python train.py --num_hidden_layers=8 --hidden_size=128 --num_attention_heads=4 --num_key_value_heads=4 --head_dim=32 --intermediate_size=320 --vocab_size=1024 --hidden_act="swiglu" --norm="rmsnorm" --norm_place="pre" --norm_eps=1e-07 --positions="rope" --rope_theta=1020.0 --rope_fraction=0.5 --qk_norm=true --attn_scale=0.213 --bias="none" --tie_word_embeddings=false --parallel_block=false --extras=["local attention windows", "attention sinks", "value embeddings", "hashed n-gram embeddings", "a smear gate", "an embedding shortcut", "learned residual scales", "capped logits"] --init="normal" --init_std_qkv=0.0442 --init_std_o=0.0 --init_std_up=0.0442 --init_std_down=0.0 --optimizer="adamw" --learning_rate=0.00264 --beta1=0.9 --beta2=0.98 --weight_decay=0.044 --lr_head=0.00658 --warmup_steps=204 --schedule="wsd" --decay_fraction=0.747 --decay_shape="sqrt" --final_lr_fraction=0.05 --batch_tokens=[8192, 16384, 24576] --max_seq_len=512 --doc_mask=true --train_tokens=120200000 --max_steps=7626 --dataset="wikipedia_en"
Each number is 128 + 24 x the weight over its row's rms, rounded and kept within 0 to 255. Layers, rows and columns count from 0. The size above them is the row's rms in percent of the matrix's.

# layer 4 MLP down, 128x320, rms 0.174, rows 0-84, columns 80-159
size [105  94 110  94 107 102 111 108 126  98 105 105  94 108  94 102  99  93  99  97  96  94  94  98  94  98 105  99  96  91  96  99 111 102 101  95  88 108  91  99  93  96  89  96  95  99  88  92 103 106 101 108 100  98  98 104  92  96  99 101 105  95 104  97 102  95 108 102  95 107 103 103  99  99 100  93  99 101 111  97  94  95 101 107  93]
[[144 134  86 102 119 145 156  75 126 107 148 142 149 145  99 116 157 115 113 150 105 107 123  63  85 115 126 138 130 117 147 122 128 119 119 137 137 125 164 123  62 122 158 116 126 127 112 131 111 102 144 106 169 124  93 133 142 132 159 128 134 152 145 146  85 144 144 142 164 137  97 138 130 163 116 133 154 145 132  86]
 [134 102  81 116 132 151 115 160 123 105 117 143 111 158 104 125 130  91 105 171 109 170 132 212 152 158 116 131 134 118 137 102 163 140 104 109 170 103 105 156 129 147 116 146 118 175 139 126 100 129 105 151 117 113 129 100 144 125 146 153  93 148 131 113 101 167 127 172 127  93 142  96  94 138 172 115  78 117 158 122]
 [103  97 135 124 170 117  97 153 146 134 162 115 166 112 139 126 119 155 142 100 114 119 119 137 144 119 144 119 139 109 179 154 129 128  90  89 158 127 147 138 147 129 149 147 113 127 131 160 135 156 147  91 146 139  90  94 109 134 117 132 139 191 140  92 121 139 116 155 128 148 100 133 160 149 122 151 139 171 105  91]
 [147 126  74 132 127 147 123  93  50 128 176 125 140 126 180 111 126 129  83 126  99  71 109 128 176  94 130 114 123  90 176 100 136 157 101 182 171 125 145 172 160 106  94 133 109 111 126 127  87 162 124 129 134 113 135 155 109 119 131 131 107 170 134 147  93 150 134 148 101 110 155 134 182 176 101 104 161 145 145 102]
 [ 78 139 101 125 125 144 137 159 127 162 154  78 159 143 124  88 122 167  99 118 131  86 110 122 123  93 168 131 113 119 156 130  98 157 115 132 153 134  86 145  99 112 149 124 118 101 118 125 104 119 122  79 102  97 131 118 135  99 102 129 100 155 106 125 115  95 130 113 141 142 145 165 155 179 140 120 114 171 119 130]
 [120 145  91  92 114  74 104 117 139 145 143 115 101 144 112 116 130 159 131 102 141 135 104 153 113 108 125  81 180  80 141  90 123 119 157 114 109 101 131  79 101 145 130 150 111 150 121 145 140  72 154 120 142 151 137 117  81 151 119 138 130 177 178  93 138 127  95 110 121 161 112 166 128 149 120 112 121 111 133 137]
 [162 146 126 157 112 134 125 159 170 114  95 121 127 100 119 102 138 124 105 100 176 117 136 138 113 121 131  88 126 137 109 141 115  98 148 145  74 149 114  53 105 148 116 105 151 169 142 162 114 128 104  92 116 134 102 139 109  95 128 123  94 103 102 138 169 108 116 137 113 115 197 136 168 124 154 132  83 156 149 150]
 [107  96 136 161 127 146 115 133 161 136 134 120 156 135  93  98 158 170 117 114 131  96 126 134 116 119 137 112 131 144 114 119 110 141 119 122 116 143 149 102 104 115 117 133 110 117  91 155  59 140  60  96 136 107  67 110 110 147  88 152 152  89 132 104 141 131 145 136 156 104 138 148  81 127 131 154 129 157 145 154]
 [131 143 130 134 111 108 160 128 128 126 154 105  80 144 120 160 128 107 175 105 115 143 144 138 142  98 118 162 105 118 156 172 124 122 108 149 167 120 133 164 139 109  97 130 132 158 155 143 148 155 150 148 152 126 172 112 121 168 151 111 145 129 128 105 101 106 140 138 124 139 110 121 101 101  75 104 166 107 116 123]
 [134 139 158 132 153 151 120 128 144 139 152 141 125 138  76 167 133 124  94 108 134 132 129 117 106 149 118 191 133 106 121 154 163 131 156 172  97 139 161 106 132 113 119 113 159 169 145 141 131 134 147 156 130 126 130 124 111 134 138  76 125 133 146 140 153 140 125 144  92 124 118 115  93 122  77 131 145 148 129 138]
 [ 98 157  97  62 131 134 145  95 167 116 114  94 128 142 163 145  88 120 126  98  92 147  82 133 151 104 141 128 125 103 113 104 140 135 125 152 180 128 145 170 166 166 101 153 137 155 115 138 151 121 144 155 111  98 153 157 111 107 117 144 149 141 167 166 153 133 118 149  95 152  98 200 149 118 130 151 148 105  93 130]
 [128 125 151 139 144 164 139 169 131 125 147  93 120 174 159  98 153 147 137 105 128 137 130 127 141 152 152  67 126 117 117 145 108 140 135 144 140 126 146 148 119 112 134 101  89  81  82 118 108 149  57 133 137 116 117 125 138  98  93 175 118 143  89 125 132 158  76 113  92 148 115 122 128 174 165 159 108 111 105 103]
 [115 150 115 139 131 167 151 111 112 126 139 116 128  88 151 168 138 128 101 120 130 171 125 129 107 110 129 121  86 130 118 121 140 115 159 111 123 113 130 150 151 146 146 116  85 133 125 134 141 117 122 136 123  87 136 118 143  96 162 136 109 114 127 120 148 142 161  91 137 132 135 102 108 125 135 117 100 104 129 143]
 [167 107 139 124 169 139 105 144 146 154 108 110 136 138 134 163 140 125 134 115 132 127 127 127 137 107 107 152  87 147  82 115 170  96 101 142 133 151 132 133  99 117 138 153 143 147 116 143 112 114 126 138 136 162 113 132 170 130 122 136 125 131 144 137  98 151 119 132 152 116 132 150 205 154 148 101 129 144  92 129]
 [128 108 115 134 142 120 145 152 121 127 125 109 136 137 121 100  98 117 172 132  97 139 124 148 122 130 116 135 173 112 161 130 148 126 138 129  68 105  83 109 139 155 131 122 146 106 173 122 114 137 107 119 109 157 164 130 109 101 175 123 121  94 139 125 172 162 154 116 110  91 117 123 116 144 131 115  92 149 146  90]
 [130 185 185 145 124 130 114 116 112 139  96 146 115 136 126 170 131 140 156 163 131 125 143 114 100 103 137 142 125 112 146 125 152  76 171 146 132 133 162 100 165 158 111 144  83 175 121 157 149  67 146 124 109 100 148 150 123 164 123 118 117 146 138 147 148 144 176 137  87  87 142 143 127 118 121 159 135 137 127 143]
 [165 163 174  91 129  94 124 162 156 140 104 182 117 121  92 143 116 119 133 106 109 146 144 139 124 105 135 142 140  92 136 160 127 143 131 110 131 131 129 129 115 120 104 142 130 152 123 156 184 145 103  99  60 124 136 132  85 106 116 122  86 133  81 176 138 103 138 177 107  98 138 114 111  99 143  73 134 101 163 124]
 [101 136 140 133 126 142 164 137 150  70 118 122  97 154 122 145 185 155 120 132 121 113 156 116 116 147 157 151 120 124  84 146 156 127 120 133  96 174 129  98 144 123  96 102 131 102 138 151 152 164 189 110 149 123 151  88  80 148 175 153 110 108 146 138 169 145 118  83 164 111 130 132  84  93  94 116 122 100 126 145]
 [154  64 110 161 129  90 168 153 154  95  88 142 117 171 127 134 122 149 140 119  87 167 117 180 114 132 137 143 155 125 113 128 135 143 124 117  97 174 125 164 163 131 119 177 117 136 113 127 135 155 138 124 155 159 143 138 171 144 167 161 132 121 149 122  83 122 113 129 110 137 125 122 128 115 158  98 152 106 123 124]
 [155 136 158 107 138 141 180 108 121 146 116 110 115 137 122 123 132 124 122 127 116 156 136 117 109 103 160 109 114 139 130 112 183 104 112 113 175 116 162  82  96 117 118 141 122 111 110 123 153 126 175 109 121 147 120 139 155 117 121 126 130 135 154 146  92  92 126 134  91 148 141 138 135 127 137 139 134 146 168 167]
 [109 172 119 112 120 174 141 103  86 147 129 124 139 141 103 108 148 131 103 114 137 132 130 158  81 117 115 155 102  98 132 105 128 156 139 127  93 135 123 133 140  86 151 137 104 138 180 120 128 187 125 201 138  85 184 126  95 168 176 144 120 113 163 101 133 100  98 151 117 122 166 167 122 136 120 140 119  81 143 135]
 [137 141 121 159  98 120 157  99 120 134 112 114 157 110 146 119 130 122 102 106 132 156 117 154 130 167  94 104 177 103 116 121 152 110 115 146 133 141 157 153 148 132 151 129 145 178 109 154  94 108 152 116 120 125 121  86 122 131 120 170 153  95 128 129 114 137  95 114 161 153 130 146 115  87 156 100 126 155 179 120]
 [168 134 116 120 117 142 156 139 129 114 137  93 124 167 125 143 146 136  72 139 110  88 140 144 131 121 168 129 133 149 116 105 107 113 163 114 116 147  91 132  91 107 120 145 119 140 171 156 173 114 144 120 115 128 147 159 165 134  94 136 123 147 109 127  85 120 163 155  66 131 145 133 114 130 133 134 133 151 139 121]
 [112 132 179 149 102 161 148  93 142 143 170 109  83 149 159 150 112 137 136 142 113 143 109 159  85 136 169 127  95 155 144 134 163 108 138 163 118 106 112 124  83 132 155 141 136 131 135 151 105 136 122 120 152 138 153 162 126 138  96 123 135 110 110 126 156 120 137 120 144  86 123 191 188 132  95 113  92 117 129 186]
 [118  92 107 118 130 121 153  58 125 169 121 126 107 114 116 161 128 135 122 103 182 143 144 139  92 121 125 126 155  82 111 184 153 121 107 129 124 138  91 118 127 131 117 122 137  97 108  86 139 121 123 137 126 128 125 142 123 157  51 137 109 147 138 135 151 115 107 110 124 104 128 100 170 115 159 105 116 132 165  82]
 [138 132  93 123 191 122 171 108 137 160 118 151  67 131 122 122  99 167 136 152 154 117  94 119 150 104 142 115 122 123 160 120 108 116 150 108 132 134 117 144 124 119 101 129 150 136 135 150 141 127 145 126 125 112 141 136 124 138 112 161  76 148 118 129 150 128 123 123 138 127 106 103 145 150 132 137 144 122 145  86]
 [116 107 134 126 137 149  48  94 141 102 156 102 136  97  97 128  96 147 126 102 158 128 111 123 136 151 160 137 124 136 147  85 121 164 127 139 140 106 143 131  96 102 132 146 137 115  85 140 108 145  97 121 137 147 126 149  92  96  61 138 117 143  97 121  99 148 127 135  99 113 103 141 145 145 138 121  86 146  94 139]
 [112 128 120 160 110 137 135 151 132 181 124 121 106  99 107 138 116 136 151 155 121 118 173 121 126 107 127  99 105 112 172 130 115 116 149 177 100 132 143 108 146 139 120 122 123 142 148 118 108 140  88 109 165 151 143 117 140 153 138 112 144 135 101 129 106 142 115 169 146 171 160 128 130 140 113 159 122 180 150  98]
 [123 150 137 158 141 155  93 146 108 110 113 134  94  96  96 135 125 113 127 200 134 132 111 145 160 126 166 122 117 107 134 155 168 152 171 120 153  80 141 156 108 141 110 119 145 111 153 131  85 107 144 176 113 163 143 117 185 157 117 117 158 125  90 146 176 128 156 100 161 124 132  92 169 125 129 135 133 142 111 176]
 [116 136 137 120 173 144 119 160 143 112 113 131  99 132 128 120 119 128 156 136 148 135 108 113 139 130 128  98 130 131 167 149 137 152 111 125 103 125 113  77 134 167 149 138 129 163 125 121  80 118 121 138 145 177 163 166 152  81 128 157 136  88  76 118 151 151 120 116  99 125 135 132 132 145 119 178 128 114 146 164]
 [149 137 129 119 146 108 106 129 151 140 120  81 111 113  97 112 139 100  83 117 149 113 138 109  82 117 120 116 130  82 124 150 195 112 151 117 161 106 101 123 136 125 164 108 117 108 109 124  92 133 114 167 141 139 123  90 126 121 111  95 120 115 124 104 129 107 117  79  80 112 168 161 130 129 161 112 115  70 143 127]
 [158 127 136 136  98 127 158  75  99 169  92 176 162 151 147  97  99 123 156 148 133 136 158 108 130 156 124 132 121 145 141  96 144 113 149  94 163 124 124 127 148 141 121 156 113 119 114 159 128 121 140 157 192 153 111 190 138  96 105 140 161 136  80 161 147 157 100 137 115 151 157 161 105 134 160 164 141 147 101 139]
 [123 133 127  59 138 137 136 106 124  58 135 128 144 142 121 158 111  60 166 120 129 160 129 116 153 155 139 148 141 166 126  83  83 148 149 154 138 122 117 124 123 138 126 166 115  91 144 102 159 112 125 133 144 112 125 126 148 125 120 115  93  97 102 122 125 135 142 107  97 136 128 187 150 113 110 115  96 118 121 160]
 [152  75 133 112 150 162 102 137 123 138 146 133 117 156 138 116 129 124  98 154 186 112 115 131 203 107 127 116 121 103 134 119 116 167 132 141 110 158  99 123 143 154 148 156 144 161 188 119 112 126 131 145 114  98 137 128 144 127 131 126 116  96 183 111 108 130 143 157 130 146 148 142 141 187 103 149 140  74 127 133]
 [117 127 144 100 137 122 152 125 151  81 126 125 118 154 107 142 138 131  92 164 114 165 131 196 148 118 121 155 100 144  94 140 107 137 131 115 132 113 110 119 124 126 119 133 134 119 138 102 116 129 122 140 133 188 164 136  95 142  68 113 106 136 207 147 100  88 113 183 148 145 132  63 141 141 131 116 140 114 158 140]
 [139 138 141 150 116 133 117 133  86 109 120 162 112 112 110  59 151 123 125 111 124 116 140 152 137  83 128 168 150 107 135  99 135 136 173 107 124 130 134 132 119 149 152 110 177 128 159  86 149 128 117 170 134 173  86  90 121 124 158 129 124 122 172 146 112 104 158 139 140 134 140 118 127 158 117  98 166 184 118 117]
 [184 114 122 112 101 132 115 136 167 103 128 145  88 137 114  69 128 112 125  98 136 129 118 109 162 117 172 132 142 160 139 159 130 144  94 138 118 115 113  87 161 174 116 105 125 139 146  83 157 119 103  96  95 111 136 149 113 153 115 133  54 103 111 134 123 135 126 137 105 141 144 107 108 167 161 100 148  78 132 105]
 [136 150 188 145 175 134 107 143 111 122 120 147  97 127 124 143 140 108 109 138 140 139 114 153 137 144 169 148 135 140 132  87 144 111 120 135 152 154 157 161 153 138 129 144 146 100 112 127 161  88 131 111 121 169 152 124 128 139  91 111 104 124 179 146 110 132 118 125 128  92 117 124 152 146 125 118 130 105  92 126]
 [116 110 142 115  94  98 159 107  88  98 160 139 121  55 104 127  98 124 100 111 173 168  94 123 122 145 125  77  91 105 114 152 138 137 124 120 134 132 100 166 146 120 144 147 114 102 126  89 124 159 119 165 195  76 105 150 114 135  94 162 113 147 165 126 136 134 135 154  97 156 169 128 119 139 117 128  95 117 129 126]
 [103 126 133  71 139 180 121 108 108 137 105  88 152 111 116 102 108 177 112 121 152 158 122 159 161 153 110 101  96 166 138 144 100 155 128 136 183  88 126  99 141 129  95 125 163 142 121 139  86 117 107 123 149 125 106 100 109 151 126 149 149 154 132 146 127 158  80 108 167 116 151 118 111 190 156 121 153 136  91 132]
 [146 159 141 166  94 140  79 127  82 141  99 161 134 155 102 122 135 119 119 149 118 152 150 121 121 118 112 156 102 104 178 125 135 136 108 108 103 114 159 123 140 132  98 115 119 158 118 140 135 101 101 160 129 106 133  96 147 143 147 131 102 127 111  99 143 119 137 159 119  99 141 174 129 128  93 136 112 116 145 125]
 [142 170 119 120 143 103 114 133 140 124 153 130 105 179 148 110 162 111 126 150  69 145  90  83  79 139 149 101 123 101 115 100  91 142 123 138 129 109 164 132 104  84 110 162 108 193 126  91 134 108 112 129 171  99 117 173 164 159  92 147 118 175 126 149 106 122 100 112 185 162 137 160 169 154  99  75 138 155 136 181]
 [121 134 156  96  96 125 101 109 105  77 145  76  93 185 188 157 161 197 126 105 172 149 135 131 132 125 115 128  95 139 154 152  76 132 143 109 138 144 119 151 138 109 129 105 134 134 115 159 122 168 125 167  76 117  85 157 167 115 127 116  96 145 148 150 130 115 118 118 100 136 124 178 152 133 115 144 143  82 140 166]
 [ 88 174 121 102 163 127  91 137  98 138 163 131 156  94 129 114 119 143 127 155 113 108  98 146 105 106  92 153 122 110 119 147 176  93 146 153 124 126 140 152 102 120 108 120 145 139 111 126 116  90 117 146 125 111 141 125 135  75 138 128 129 142 114 145 126 114 104 137 156 135 116 179 110 116 161 124 123  92 157 107]
 [153 134 114 129 137  85 114 156 131 100 137 155 135 110 169 162 129 179 111 142 103 166  89 131 142 133 119 142 120 107 121 126 124 132 105 137 106 141 126 148 116 112 125 128 118 105 126 127 138 128 150 142 116 174 106 111 177 142 155 117 130 146 164 146 129 136  82 139 121 179 155 131 175 123  92 130 158 120 116 113]
 [149 114 122 148 158 147 137 140 149 156 137 129 184 147  88 138 132 127 152 147 122 116 122 145 147 137 132 145 164 151 155 156 118 130 119 133 132 131  92  89 137 122 114 106 133  95 132 142 141 144 118 145 151 155 149 114 143 112 141 105 182 112 160 116 131 131 109 155  97 159 131 106 133 130 103 153 137 118 111 120]
 [110  76  80 122 128 126 170 187  99 125 126  94 123 143  98  95 122 124 132 125 113 123 108 141 100 162 113 156 105 111 160 172 130 160 130 129 128 152  93 117 112 103 148 116 123 135 118 151  84 128 120 142 128 112 154 113 115 139 135 148  92  96 165 155 167 169 140 153 113 179 151 115 127 125 117  94  97 128 132 115]
 [ 96 110 111 128 101 129 150 137 148 137 108 124 141 150 126 105 114 142 172 142  88 120 103 175 141 159 127 116 108 118 140 164  96 167  95 117 130 149 160 146 114 153 134 155 125 154 125 113 100 101  96 128 137 114  85 149 109 124 123 143 156  73 134 116 158 105 141  88 145 116  89  97 111 148  97 122 146 159 122 169]
 [118 150 123 143 137 108  78  86  89 101 135 116 112  92 107 127 181 204 141  73 138 135 113 128 118 142  62  66 144 126 114  96 159  97 161 127 126 161 128 120 107 119  96 102 152 131  87 132 137 119 130 134 159 115  76 129  95  99 146 134 127 149 146 115 122  95  91  78 123 103 136 158  86 144 115 118  87  96 162  99]
 [ 98 114 192 123 140 143 136 166 139 130 154 111 162 107 115 159 127 110 135 149 121 111 159 140  85 172 155 135 159 144  82  73 131 152 140 164  76 134 127 127 110 155 137  84 127 135 113  93 111 117 150  97 118 134 142 103  99 152  91 150  99 112 154 170 129 100 126 105 151 101 139 142 124  84 146 151  91 145 132 108]
 [131 145 171 129 112 131  97 134 101 137 168 106 132 129 139 131 123 154 109 169 103 157 135 150 121 150 120 148 154 144 147 141 120 121 118 143 125 180  76 113 102 143  93 166 110  73 101 119 123 160  99 101 113 128 103 130 128 109 122 157 136 161  99 155 127 183 109  87  89 145 133 150 136 144 117 107  80 116 131 115]
 [128  91 128  92 135 129 180 126 129 137 125 140 113 181  97 149 112  99 111  81 118  99 112 104 133 140  85 140 145 112 143 142 125  93  82 135 141  99 142 127 109 105 123 179 109 138 108 113 122  75 141 140 170 102 149  96 112 165 138 149 163 114 139 105 137 131 152 145 183 102 143 125 111 124 128 136 105 136 127 124]
 [140 124  58 140 130 177 121 133 133 131 115 181 154 144 134 141 112 168 100 115 126 111  83 111 142 106 101 108 138 146 136 123 136 164 133 161 116 110 178  65 125 154 139 126 150 105 118 145 101 117 146 143 147 121 106 189 154 142 144 116  84 131 117 147 126 129 116 112  92 171 133 139 117 135 146 157 134 174 105 110]
 [140 132 178 120 108 108 129  81  91 109 124 147 130 128 125 121 154 128 107 164 161 128 139 115 163 169 124  85 123 122  84 115 105 154 118 115 150 111 117 139 121 111 101 136 149 131 146 123 150 106 104 117 108 165 130 122 103  87 133 123 104  96 177 112 112 110 144 108 126 121 138 162 107 112  80 105 156 110 139 141]
 [117 163 122 146 143 141 139 155 142 138 165 134 150 102 122 137  68 133 142 171 136 123 164  91 186 156 131  91 111 114 143 148 117 140 123 121 131 109 111 140  79 168 101 141 136 103 149 117 138 149 120 145 113 102 122 120 157 100 201 141 140 145 113 119 143 152 132 129 114 140 116 146 135 145 127 124 113 169 116 127]
 [100  50 123 112 115 137 169 123 151 132 158 181 131  89 132 149  88  94 112 130 116 116  94 148  94 112 123 172 100 131 148 152 156 123 140 124 167  84 102  96 113 162 182 155 135 153 127 140 137 104 112 108 154 123 126 108 111 145 106 123  93 170 103 120 185 154  97  96 157 131 149 131 128 118 141 156 152 147 114 181]
 [141 151 116 138 133 138 140 133  87  99 109 120 101 117 156 134 167 127 123 129 127 101 153 154 118 113 142 163 109 131 121 136 100 143 135 147 180 109 140 154 119  95 117 150 164 154 129 133 164 135 117  81 192 150 105 140 123 106 137 135 122 122 185 101 122 120 144 118 153 154 139  76 140 127  95  71 132 168 111 113]
 [141 106  94 163  92 142 138 153 155 126 131  88 177 108  77 135 108 167 102 164 157 160 143 114 126 115 109 106 119 159 142  83 126  94 125 134 103 182 140 122 123  97 146 136 160 128 137 148 100 149 138 111 156 127 103 100  96 163 161 123 147 133 137 115 125 210  79 132 129 116 178 179 100  99 134 121 126 140 103  93]
 [112 139 137 103 160 115 115 101 146 130 123 133 148 102 147 118 115 133 100 120 133 132 132 171 128 111 165 121 138  82 161 109  96 132 136 137 128 139 112 114 163 114 128 158 135 154 109  96 132 115 156 123 181 133 147  93 126 165 146  98 117 130 147 156 133 125 173 131 104 137  88 121 141 151 149 116 149 163 132 112]
 [111 120 118 167 164 138 138 106 143  82 148 130 102 113 134 124 113 105 123 150 118  86 154  90 123 108 128  81  97 151  99 144 144 111 148 140 117 123 128 145 156 157 122  84 134 136 134 125 132 169 147 120 160 131 133 160 129 114  71 129 104 149 136 166 125 159 168 153  94 109 121 123 123 134  80 114 134 112 103 144]
 [133 104 122 187 141 110 166 105 139 144 145 117 151 193 113 115 130 112 111 187 134 160 112 149  95 153 116 132 117  82 150  90 160 166 153  98 102 127 112 146 111  84 142 175  86 124 112 102 148 135 122 149 116 130 109 142 168 131  86 142 111 120 129 147 120 112 132 118 116 100 129 137 149  78 139  98 127 140 151 103]
 [155 108 138 126 145  75 174 141 126 126 138 146 127 105 132 146 156 147 116 149 167 134 111 115 100  96 139 137 141 129 108 149 146 114 112 142 108 151 119 167 128 144 114  79 117 144 139 147 117 123  99 125 139 127 130 122 106 100 152 147 141 115 115 161  92  91 106 161 104 158 145 123 150 160 165  87 145 146 148 150]
 [123 137  88 168 117 112 168 120 104 115 134  98 134 152 147 108 122 111  96 139 118 150 124 168 109 169 112 108  84 167 128 132 149 157 139 152 134 153 126 130  96 130  77 159 160 151 148  98 107 138 112 169 157 134 133 132 148  91 123 105 127  83 152 146 138 111 112 136 148 109 113 162 124 151 119 107  90 130 141  77]
 [101 124 118 139 120 148 142 145 135 143 129 106 125 134 117 121 133 134 120 110 139 134 135 115 106 113 137 106 137 108 128 102 122  75 128  97  94 111 134 112 173 132  96 130 132 148 123 108 159  89 134 109 165 168 136 122 170 106 115  92 145 106 150 126 123 107 177 146 157 131  91 122 118 128 120 176 150 116  75 143]
 [144  85  86 133 117 180 155 117 123 105  95 146 109 128 118 118 136 163  99 155  77 121  96 193 162 141 152 130  70 147 117  86 114 166  99 146  93 139 132 123 112  72 148 140 168  80 145 102 139 146 154 131 175 117 127 138  95 147 105 123 120 126  91 151 162 153  84 140 146 136 124 124  99  95 163 145 105 122 176 111]
 [139 109  91  93 138 132 115 136 166 130 106 112  95 120  97 138 135 113 153 111 137 124 155 101 153 123 167 122 155 177 122 143 101 115 132 159 129 120  89 130 115  55 111 168 152 141 181 136 124 137 134 113 144 152 136 113 183 171 138 106 179 132 113 117 106 158 150  74 124 126 126 113 126  94 133  90  92 109 132 153]
 [ 84 137 151 128  82 123 121 145  88 141 146 132 123 114 138 140 127 105 149 166 129 144  98 144  98 102 123 174  76 151 144 131 124 143 142 147 142 122 132  98  57 205 152 131 143 119 146 106 126 191 113 135 105 124 156 104  98 188 152 142 125 101 125 139 162 129 151 117 151 161 117 122 131 107 147 128 136 123 132 129]
 [142 137 141 110 108 107 101  79 126 120 175 180 156 155 124 127 114 137 170 140 146 148 116 156 159 134 134 153 148  96 151 128 159 162 114 115 114 129 119 124 116  91  83 119 131 123 145  86 130 142 121 120 114 148 119 146 146 118 145 113 114 124 141 182 153 111 126 158 119  94 120 133 106 148 123 112 122  95 171  85]
 [104 138 101  65 156 158 180 137 118 120 133 138 123 190 119 175 152 115  92 135 145 142 121 102  99 132 125 124 102 112 139 133  82  93 152 151 162 107 137  99 130 121 139 141 110 117 143 136 103 135 163 102  97  99 117 145 156 168 184 123  90 126 120 160 165 145 161 131 168  73 108 143 108 141 117 116 116 130 139 118]
 [136 117 146 116 153 102 121  98 128 135 153 144 144 146 160 110 114 114 147 128 129 121 136  98 121 133 140 165 153 117 159 115 105 161 147 110 139 104 139 146 165 141 128 124 148 153 135 123 128 128 120 176 122 132 108 124 123 134  93 116 142 121 136 148  97 152 129 139 156 143 155 106 136 142  86 137 123 132 142 120]
 [147 146 155 138 138 173 151 141 130  91  97 127  92 115 155  66 118 167 136 111 114 133 132 161 179 149 130 127 125 115 116 154 141 151 139 116 139 134 127 124 173 135 125 110 158 188 141 160 154 119 111 114 145 126 114 161 116 128 138 136 152 133 153 144 110 112 159 132 105 131 110 101  81 154 150 162 144 137 139  95]
 [142 143 130  73 119 118 123 159 108 147 123 147 107 156 168 127 117 114 154 147 136 148 153 131 130 165 131  88  98 117 133 145  94 138 146 123 154  60 144 150 113 105 109 149 106 152 145  76 131 170 122 153 125 119 162 126 154  99 149 114 131 142 100 149 118 148 113 127 103 114 158 146 123 173 137 178 147 122 136 136]
 [ 82 129 109 166  90 147  96 136 153 139 161  68 141 137 134 164 134 166 105 134 136 140 127 158  88 128 143 108 158 133 150 143 112 131 127 121 125 171 126 125  88 122 132 128 136 153 121 136 148 127 131 106 161 179 133  98  96  86 130 112 122 110 128  94 150 109 117  93  54 110 133  96 124 130 101 117 123 108 162 140]
 [ 87 117 132 159 126  99 134  92 115 163 157 138 122 126  90 185 124 116 109 178 144 143  82 128 114 165 131 143 186 101 110 126 139  99 105 129 170 147 124 152  65 117 119 102 141 117 122 116  83 103 124 122 150 108 102 141 155 128  87 150 109 139  87 147 142 145 114 115 119 151 106 113 136 138 171  75 111 132 111 124]
 [147 135 145 109 104  74 151 180  93 132 136 157 109 144 176 133 144 140  97 158 117 149 141 126 102 166 127 126 100 144 146 167 127 121 152 134 137 103  86 159 111  83 137 111 114 126 117 163 162 118 152 105 126 161 117 125 131 135 131 101 110 132 111 133 197 132 124 115 148  71 126 137 149  90 148 166 109 142 158 161]
 [158 137 170 111 138 166 127 132 117 164 136 121 140 130 109 116 124 107 119 137 171 129 147 126 116 109 161 155 118  94 145 130 125 165 134 103  92 136 128 103 113 110 146 140 149 128 142 126 102 118 133 122 160  97 138 132  64 111 114 106 121 130 159 144 151 115 124 108 112 129 136 116 191 100 150 145 121 146 133 152]
 [119 121 133 113 110 139 107 146 135 151 164 144 153  83 123 132 103  99 122 103 104 136 147 108 119 173 144 159  88  90 125 107 108 109 131 113 158 165 121 128 134  83 161 157 120 145 144 112 115 146 125 189 123 141  92 143 155 138 139 144 106 123 105 218 166 105 146 148 146 119 134 189 117 112 116 120 105 116 110 110]
 [131 126 102 143 119 118  97 140  83 135 119 128 116 116 116 141 155 164 148 157 152 174 152 158 151 141 124 170 102 103 194 138 174 141 127 107  83 114 147 133 153 155 108 165 146 123  99 109 131  97 125 136 127 109 173 105 118 136 185 134  97 118 134 153 133 144 116 115 102  97 103 108  81 142 124 103 140 116 115 107]
 [172 106 106 153 109 126 133 139 152 149 111 144 147  77  97 101 129 147 146 159  82 148 127 123  96  90 137 115  62 124 110 164 146 107 117 135 126 194 135 123 121 143 129 139 165 135 154 175 158 119 162 110 125 137 135 118 114 167 135 113 137 118 136  87 104  73 167 137 136 110 109 142 119 127 115  85 117  58 144  97]
 [151 150 151 152 101 152  82  83 150 139 105 137 139 179 137 114 140 112 136 132  96 135 131 152 144 203 102  92 177 120 129 130 126 190 146 149 117 152 142 116 107  99 145 138 125 102 107 178  93 121  99 125  82 121 152 166 162 159 111  97 103 102 134 157 111 167 112 127  98 112 143 156 136 126 106 141 128 128 175 151]
 [127 170 155 160 142  97 141 138 129 144 123 141 106 127 166 117 115 123 145 121 129 151 129 160  69 107 159 124  98 142 124 152 145  84 124 107 126 126  85 142 118 157 143 118 159 121 116 108 142 114  93 135 130 138 123 100 108  86 104 128 111  97 114  69 119  88 142 110  83 120 138  97 180 114 152 122  98 138 137  82]
 [151 108 125  95 115 188 129 146 111 160 148 117 128 104 152 114 146 129 160  99 131 145 129 148 134 117 129 115 108 117 111 157 131 128 118 124 157 135 104 118 113 149 129 122 107  67 116 142 164 139 136  90 120 131 141 145 147 150 130  83  99 133 162 104 188  98 123 151 124 135 106 163 128 155 114 120  83 112 131 144]
 [140 119 181  80 142 148 123 156 157 170 134 108 111 135 138 155 152 143  95 161 109  85 154  71 153 139 156 109 102 146 148 124 167 152 162 133 126 125 140 134 147  97 182 109 111 108 103 110 154 108  92 130 126 109 146 120 130  96 153 113  80 155  84 195 132 147 146 121 128 151 133 134 148 153 142 131 132 153 125 139]
 [ 98 117 111 144 105 135 148  77 106 128 116 169 138 145 129 120 150 172 158 132 170  99 137 131 121 122 131 121 116 125 158 155 112 113 126  58 134  80 154 113 117 100 145 101 139  91 107 149 106 172  91 172 151 129  92 135 143  85 108 167  89 123 125 166 150 124 130 146 147 162 145 130  72 123 105 121 109 193 129 119]
 [123 115  69 104  85 103 112 127 141 152 133 119 139 138 107 154 129 105 144  86 109  84 110 147 125 140 132 152 129 126 119 140 101 173 129 138 120 138 131 121 131  88 130 166  98 135 154 118 111  98 128 147 137  77 136  94 115 128 126 134 107 108 179 125 149 129 168 113 102 107 129 158 104 130 135 146 143  85 121 127]]